Weights of a small GPT-style language model, trained from scratch on English Wikipedia.
Size: 8 layers, MLP 384 GELU, vocabulary 1566, 1.17M parameters.
Architecture: LayerNorm before each block, learned positions.
Training: a variant of Muon for these matrices, 5084 steps.
Each number is 200 + 30 x the weight over its row's rms, rounded and kept within 0 to 999. Layers, rows and columns count from 0. The size before them is the row's rms in percent of the matrix's.

# layer 5 attention output, 96x192, rms 0.389, rows 0-16, columns 0-191
103,163,154,178,170,209,258,266,169,219,236,217,163,238,184,216,213,182,202,207,218,244,127,220,231,184,168,232,233,184,225,177,177,213,226,208,186,191,169,227,195,192,177,265,236,200,210,183,215,182,170,212,278,195,215,219,168,219,183,165,239,189,195,189,215,208,190,184,208,212,196,199,213,148,193,206,202,165,180,256,225,167,217,213,145,169,206,142,179,202,155,157,223,211,179,182,236,175,230,176,193,178,206,201,245,248,217,182,228,205,246,211,206,149,170,205,265,217,206,189,222,188,235,225,194,212,216,201,155,176,215,238,225,221,168,179,213,171,199,174,184,208,220,169,191,276,228,237,212,241,204,227,211,221,232,233,162,163,225,204,236,230,154,208,218,184,204,230,275,154,210,163,231,171,162,188,213,255,266,168,137,183,187,219,233,223,232,252,212,171,142,234,187
090,177,209,207,140,168,227,228,228,224,241,228,233,206,219,258,227,132,229,229,181,229,181,210,219,244,225,190,158,166,159,204,226,257,185,154,163,194,195,199,195,238,190,150,167,212,216,234,172,200,158,210,178,161,192,139,200,176,209,167,189,217,207,175,182,181,136,190,172,203,192,205,180,193,217,220,242,168,185,195,210,248,218,177,198,233,232,178,206,230,203,189,188,204,225,196,216,140,225,161,202,219,192,222,204,213,100,195,185,139,190,216,178,208,184,212,181,228,189,217,192,170,149,181,201,157,184,231,236,177,239,238,200,198,221,226,230,177,207,212,150,223,212,159,191,185,236,196,156,190,217,265,202,198,180,256,167,230,169,213,223,213,239,233,176,184,169,180,185,160,175,170,173,254,266,183,162,219,228,220,315,177,176,226,165,215,193,191,189,190,176,158,190
093,179,236,155,229,205,198,221,224,197,264,206,194,239,280,182,304,249,202,248,182,168,167,204,177,121,171,249,255,158,190,163,244,215,151,184,189,161,205,237,218,260,178,200,176,160,159,198,213,142,144,190,145,164,176,158,208,186,228,203,229,242,191,260,180,225,196,227,206,151,231,197,165,191,201,191,185,239,229,199,233,240,179,208,183,208,193,182,227,152,200,187,231,244,203,204,179,205,226,196,199,210,192,195,154,170,232,235,150,205,197,220,226,193,255,165,267,224,221,202,214,243,182,212,200,238,179,209,205,224,194,189,174,219,208,221,192,179,181,181,169,209,199,224,161,198,185,189,196,190,186,217,210,209,230,184,167,156,206,184,218,160,233,286,206,233,194,220,225,217,220,163,225,180,205,184,201,209,200,244,199,203,215,200,170,207,200,250,127,202,177,202,211
107,221,158,232,197,213,268,175,184,188,173,212,207,175,177,205,164,138,191,210,171,177,207,170,237,166,185,199,192,197,217,218,233,174,214,216,187,160,175,214,226,135,225,237,192,231,216,165,206,250,233,220,130,152,173,198,178,210,204,195,146,156,213,185,167,201,190,148,208,195,189,215,204,231,191,132,166,183,186,208,215,224,197,181,186,230,212,171,170,193,183,181,190,212,241,206,203,254,164,235,172,176,206,183,267,163,159,192,128,178,246,168,178,217,228,212,202,190,242,175,197,199,225,200,142,139,178,179,215,175,246,163,212,224,195,247,221,202,207,191,272,198,201,216,219,126,123,128,227,217,225,231,190,222,166,172,244,199,211,184,214,192,181,196,203,228,202,232,148,214,243,224,195,216,195,194,277,167,194,158,218,212,194,222,202,193,175,199,254,238,200,157,226
096,229,219,189,245,221,177,188,207,149,164,162,220,252,173,217,183,207,203,133,163,298,221,147,191,167,189,187,189,195,250,150,178,193,213,191,173,179,175,154,240,216,209,248,214,165,208,176,231,245,213,250,143,188,250,177,206,203,173,148,196,192,191,176,199,239,239,201,230,206,233,192,240,217,157,191,220,252,210,183,175,187,209,204,193,209,174,229,144,205,218,195,204,236,171,269,205,230,188,184,231,166,169,226,195,228,198,176,172,178,218,239,210,239,204,168,215,181,219,158,196,207,182,171,208,148,231,175,165,189,195,188,162,220,195,190,175,207,200,232,216,208,196,258,226,134,182,189,224,172,238,219,260,231,191,176,213,171,182,229,275,188,160,232,248,197,235,175,136,209,260,235,228,188,115,184,181,204,176,212,217,225,206,210,211,191,183,169,220,217,202,215,179
104,221,222,249,199,217,187,169,196,197,223,172,178,221,198,200,222,168,269,213,226,189,253,183,199,168,212,213,174,129,193,180,175,154,219,168,211,207,186,198,245,192,223,147,194,147,186,189,202,255,197,214,166,213,162,221,190,184,182,203,216,201,219,329,190,229,186,220,218,205,173,186,206,183,195,246,243,218,189,269,185,240,230,191,229,192,154,152,187,176,181,150,155,169,183,129,226,227,213,223,195,183,235,183,194,190,157,206,225,203,191,206,171,187,202,183,196,240,258,214,234,251,238,203,235,173,173,251,177,147,198,228,203,240,177,188,212,218,216,187,294,220,205,175,174,119,235,215,188,228,181,238,205,195,179,255,176,262,189,186,201,161,225,185,220,216,251,166,151,197,194,195,212,220,206,201,163,230,186,210,216,185,185,228,190,192,176,195,229,228,214,178,217
107,254,211,206,188,255,201,187,252,160,202,194,134,169,132,206,195,189,258,186,216,225,199,240,170,233,138,172,262,234,276,197,204,196,194,183,200,213,190,193,218,196,158,223,218,216,225,206,204,219,205,168,274,191,171,220,209,170,230,207,268,164,196,157,197,152,188,176,232,262,205,144,214,149,123,232,219,221,170,215,168,241,176,200,178,227,148,205,214,209,201,186,207,185,194,184,238,207,186,156,216,210,196,239,251,213,192,177,193,221,154,188,213,177,199,220,169,186,171,210,151,174,184,196,213,229,192,191,208,173,261,228,225,199,194,189,227,190,219,195,262,196,201,197,199,167,200,207,192,200,199,187,195,210,177,180,147,199,190,203,198,226,238,300,200,189,204,198,201,245,232,237,213,192,176,242,199,192,219,220,173,218,226,173,229,224,224,168,207,293,187,155,146
114,216,182,181,213,178,169,206,192,260,219,215,221,245,138,196,232,228,199,241,198,221,177,249,192,164,258,258,214,213,188,220,236,225,214,172,194,241,161,196,211,147,161,154,165,162,222,174,163,166,192,210,183,157,189,213,225,270,166,180,207,158,236,215,212,207,207,176,196,188,145,214,158,218,217,179,160,232,179,179,212,224,141,207,229,160,223,280,186,226,225,227,223,152,223,188,178,204,150,188,209,198,188,247,253,173,165,196,186,179,186,181,220,191,200,153,221,214,195,202,228,238,182,235,191,164,187,172,227,221,211,150,178,173,234,188,240,226,228,252,219,217,221,178,201,209,185,198,180,127,181,150,200,205,159,174,255,238,217,222,200,129,234,191,184,198,183,209,159,160,210,190,205,191,223,223,215,171,186,182,221,240,188,126,238,178,205,215,201,276,182,199,163
115,163,201,217,216,192,198,229,202,229,188,244,168,237,253,177,179,261,200,209,122,261,157,204,221,166,166,187,235,161,207,168,183,173,179,223,225,236,198,223,221,183,215,152,195,192,175,234,186,149,181,226,274,201,186,222,199,191,187,229,161,186,228,190,213,186,230,207,233,196,202,195,206,209,208,211,224,197,251,187,181,219,207,198,129,181,158,184,203,200,210,220,231,207,206,217,172,281,156,165,203,176,210,203,233,206,183,273,178,250,196,194,206,224,214,170,253,186,214,165,170,233,197,136,167,236,229,226,229,188,186,206,180,172,185,203,164,212,222,169,197,185,173,170,182,189,152,185,171,237,234,249,244,218,188,225,202,127,176,215,206,170,210,201,158,185,247,153,178,195,171,243,235,156,187,207,174,250,188,281,210,224,267,185,216,194,244,178,244,214,197,249,179
084,172,183,211,179,206,193,251,206,228,171,215,173,158,171,150,173,204,227,227,250,200,190,189,248,240,226,235,166,146,220,208,160,186,192,192,225,200,204,198,162,193,173,164,210,218,198,236,191,273,158,202,150,228,189,201,249,205,155,145,202,215,166,230,188,203,163,187,214,199,220,200,178,238,209,223,179,191,214,177,232,251,210,170,195,185,218,209,125,196,180,228,193,214,218,203,189,206,207,198,184,246,172,232,136,189,199,214,129,223,202,133,226,188,215,239,205,212,182,192,240,240,114,189,181,224,254,228,233,205,210,153,179,163,188,227,223,213,230,190,254,199,161,195,212,225,159,151,207,174,211,217,223,182,214,162,221,195,209,145,238,215,186,282,182,158,175,172,203,166,199,205,230,259,244,237,165,143,199,226,209,152,220,174,158,253,197,214,233,215,164,200,225
098,225,231,166,171,162,216,192,160,213,175,181,234,192,216,254,217,180,203,179,198,251,147,193,144,180,249,202,197,159,190,212,156,155,165,234,243,214,193,179,194,194,155,211,174,205,207,200,153,224,242,240,157,209,234,193,190,234,168,189,153,184,220,208,172,245,256,185,208,204,227,197,187,169,143,267,194,189,145,184,239,235,212,217,212,216,214,206,211,219,235,249,186,198,193,194,205,207,177,220,167,200,235,198,214,199,221,211,235,179,231,165,211,225,201,197,162,177,166,200,164,208,176,208,178,241,165,204,244,222,263,191,152,180,205,200,200,256,221,232,194,195,187,225,191,134,174,182,250,201,224,204,270,191,212,190,295,184,176,167,241,134,190,226,194,161,223,254,187,273,269,174,212,208,213,240,202,210,195,241,196,209,199,230,185,233,176,152,215,187,209,201,253
105,188,181,181,211,222,174,237,227,163,190,230,179,187,175,179,197,225,187,196,178,174,181,129,198,184,221,137,236,257,168,239,189,203,187,234,202,200,238,202,199,246,202,205,168,212,203,219,199,216,201,172,215,201,230,259,200,228,174,252,144,220,212,128,191,211,235,149,155,229,207,228,166,236,206,162,185,191,218,211,185,203,223,197,216,167,204,180,220,183,218,171,208,185,251,197,165,163,219,211,198,197,223,225,165,242,195,181,258,140,183,187,212,208,185,180,221,178,130,219,187,212,160,182,186,166,236,213,218,171,149,161,185,222,145,257,231,182,185,242,163,248,168,149,224,178,158,175,222,218,251,185,228,182,209,184,206,120,171,174,221,246,142,246,208,118,201,239,176,156,234,201,195,196,152,165,222,180,243,206,200,221,230,192,219,238,224,220,226,192,241,219,219
111,248,229,198,199,212,202,180,213,139,176,174,161,175,182,211,192,264,143,208,140,186,223,186,236,197,187,150,184,208,174,182,216,171,223,132,227,156,186,193,214,201,199,172,178,201,203,229,190,226,183,207,162,149,176,128,218,254,224,149,138,177,177,190,182,179,154,204,260,227,241,265,212,199,226,207,186,208,178,182,220,198,166,182,219,201,259,238,206,198,178,190,197,234,248,206,196,234,191,221,180,178,196,186,149,197,214,176,117,172,162,249,227,193,175,229,207,225,221,170,158,195,209,194,171,215,206,197,186,169,243,182,162,181,193,200,174,178,266,188,249,238,220,202,203,223,215,155,134,148,183,188,206,191,178,260,162,194,211,188,174,176,169,246,188,234,205,161,145,210,190,195,222,276,207,200,224,173,175,141,208,217,201,228,199,205,228,177,181,204,225,218,160
097,184,210,180,181,227,217,122,164,151,162,181,194,204,264,196,209,168,139,186,240,221,271,224,237,174,240,200,200,215,242,208,218,166,181,238,195,203,200,206,187,227,154,203,211,201,182,195,204,189,248,231,217,232,193,237,167,183,164,195,193,190,196,200,203,173,184,208,220,177,234,194,209,216,210,183,236,236,237,134,214,165,236,205,185,176,230,195,142,231,189,173,191,230,198,172,191,210,261,223,175,222,222,129,221,132,200,237,263,192,208,251,224,206,188,185,194,150,119,159,235,146,199,218,227,209,220,215,202,193,152,209,218,218,180,248,212,209,166,230,110,210,196,199,216,196,211,216,218,217,258,219,184,209,245,200,203,201,178,177,218,305,199,173,224,231,224,242,233,216,185,184,151,208,206,212,220,235,203,209,220,224,167,244,245,201,209,219,170,194,197,221,224
113,207,184,167,196,213,231,226,207,262,193,244,170,255,189,209,135,188,182,197,227,151,234,238,174,141,108,211,164,211,171,216,196,230,225,202,209,196,162,213,217,194,133,263,207,168,232,214,232,153,227,207,217,221,206,166,221,200,191,237,259,184,200,250,183,179,234,177,198,210,190,173,209,194,144,246,217,222,212,187,126,182,206,222,233,185,171,191,270,215,192,213,222,159,214,221,227,220,185,132,213,239,185,182,228,193,231,187,182,179,185,215,192,192,256,243,250,178,161,206,170,189,196,176,238,187,186,198,203,192,241,213,243,188,223,197,232,167,226,201,226,209,220,194,187,208,206,168,186,188,192,228,169,216,198,146,173,229,195,185,227,148,231,222,154,222,209,226,206,161,194,161,175,210,187,232,179,206,182,245,165,182,222,194,226,212,268,192,248,260,194,111,190
094,230,292,189,169,224,205,162,199,207,242,221,212,174,234,219,113,198,218,218,209,204,221,190,237,178,231,139,198,150,154,212,168,191,168,230,224,157,209,234,199,199,220,175,174,198,181,167,217,182,236,205,203,201,214,164,195,197,210,202,217,250,235,218,199,172,233,217,208,130,221,200,248,186,194,178,257,186,256,210,197,196,169,219,142,192,242,210,194,227,202,181,207,173,176,181,254,283,203,191,228,217,175,184,136,151,206,223,158,174,211,258,227,234,223,222,204,223,225,199,198,255,188,177,169,179,183,237,204,223,154,164,188,213,211,210,203,202,205,205,204,260,184,226,242,165,183,173,204,167,171,190,221,211,168,226,164,253,177,194,200,192,210,168,146,250,163,116,235,191,239,223,194,239,216,154,213,216,239,166,208,172,198,216,184,187,163,200,184,244,212,211,147
091,205,138,184,270,196,199,218,253,223,194,239,187,266,218,209,193,173,141,196,190,126,194,236,163,216,182,162,199,166,209,201,156,180,165,211,224,181,246,150,217,154,191,203,174,174,202,182,167,241,198,237,197,253,171,148,174,181,213,186,236,189,227,202,217,200,243,183,178,240,198,161,130,204,196,215,228,237,242,195,170,239,163,184,196,203,212,244,218,191,212,210,212,139,207,205,211,211,130,169,184,204,180,234,162,194,149,166,211,243,209,227,196,174,218,230,202,253,230,286,204,265,211,207,205,201,143,208,231,219,180,206,203,215,187,190,193,245,234,175,233,210,175,212,201,157,205,190,176,179,191,171,191,203,167,196,137,245,186,227,161,204,265,260,196,189,166,188,208,219,184,230,187,201,183,185,272,204,189,217,192,179,204,212,221,184,162,203,227,254,215,171,159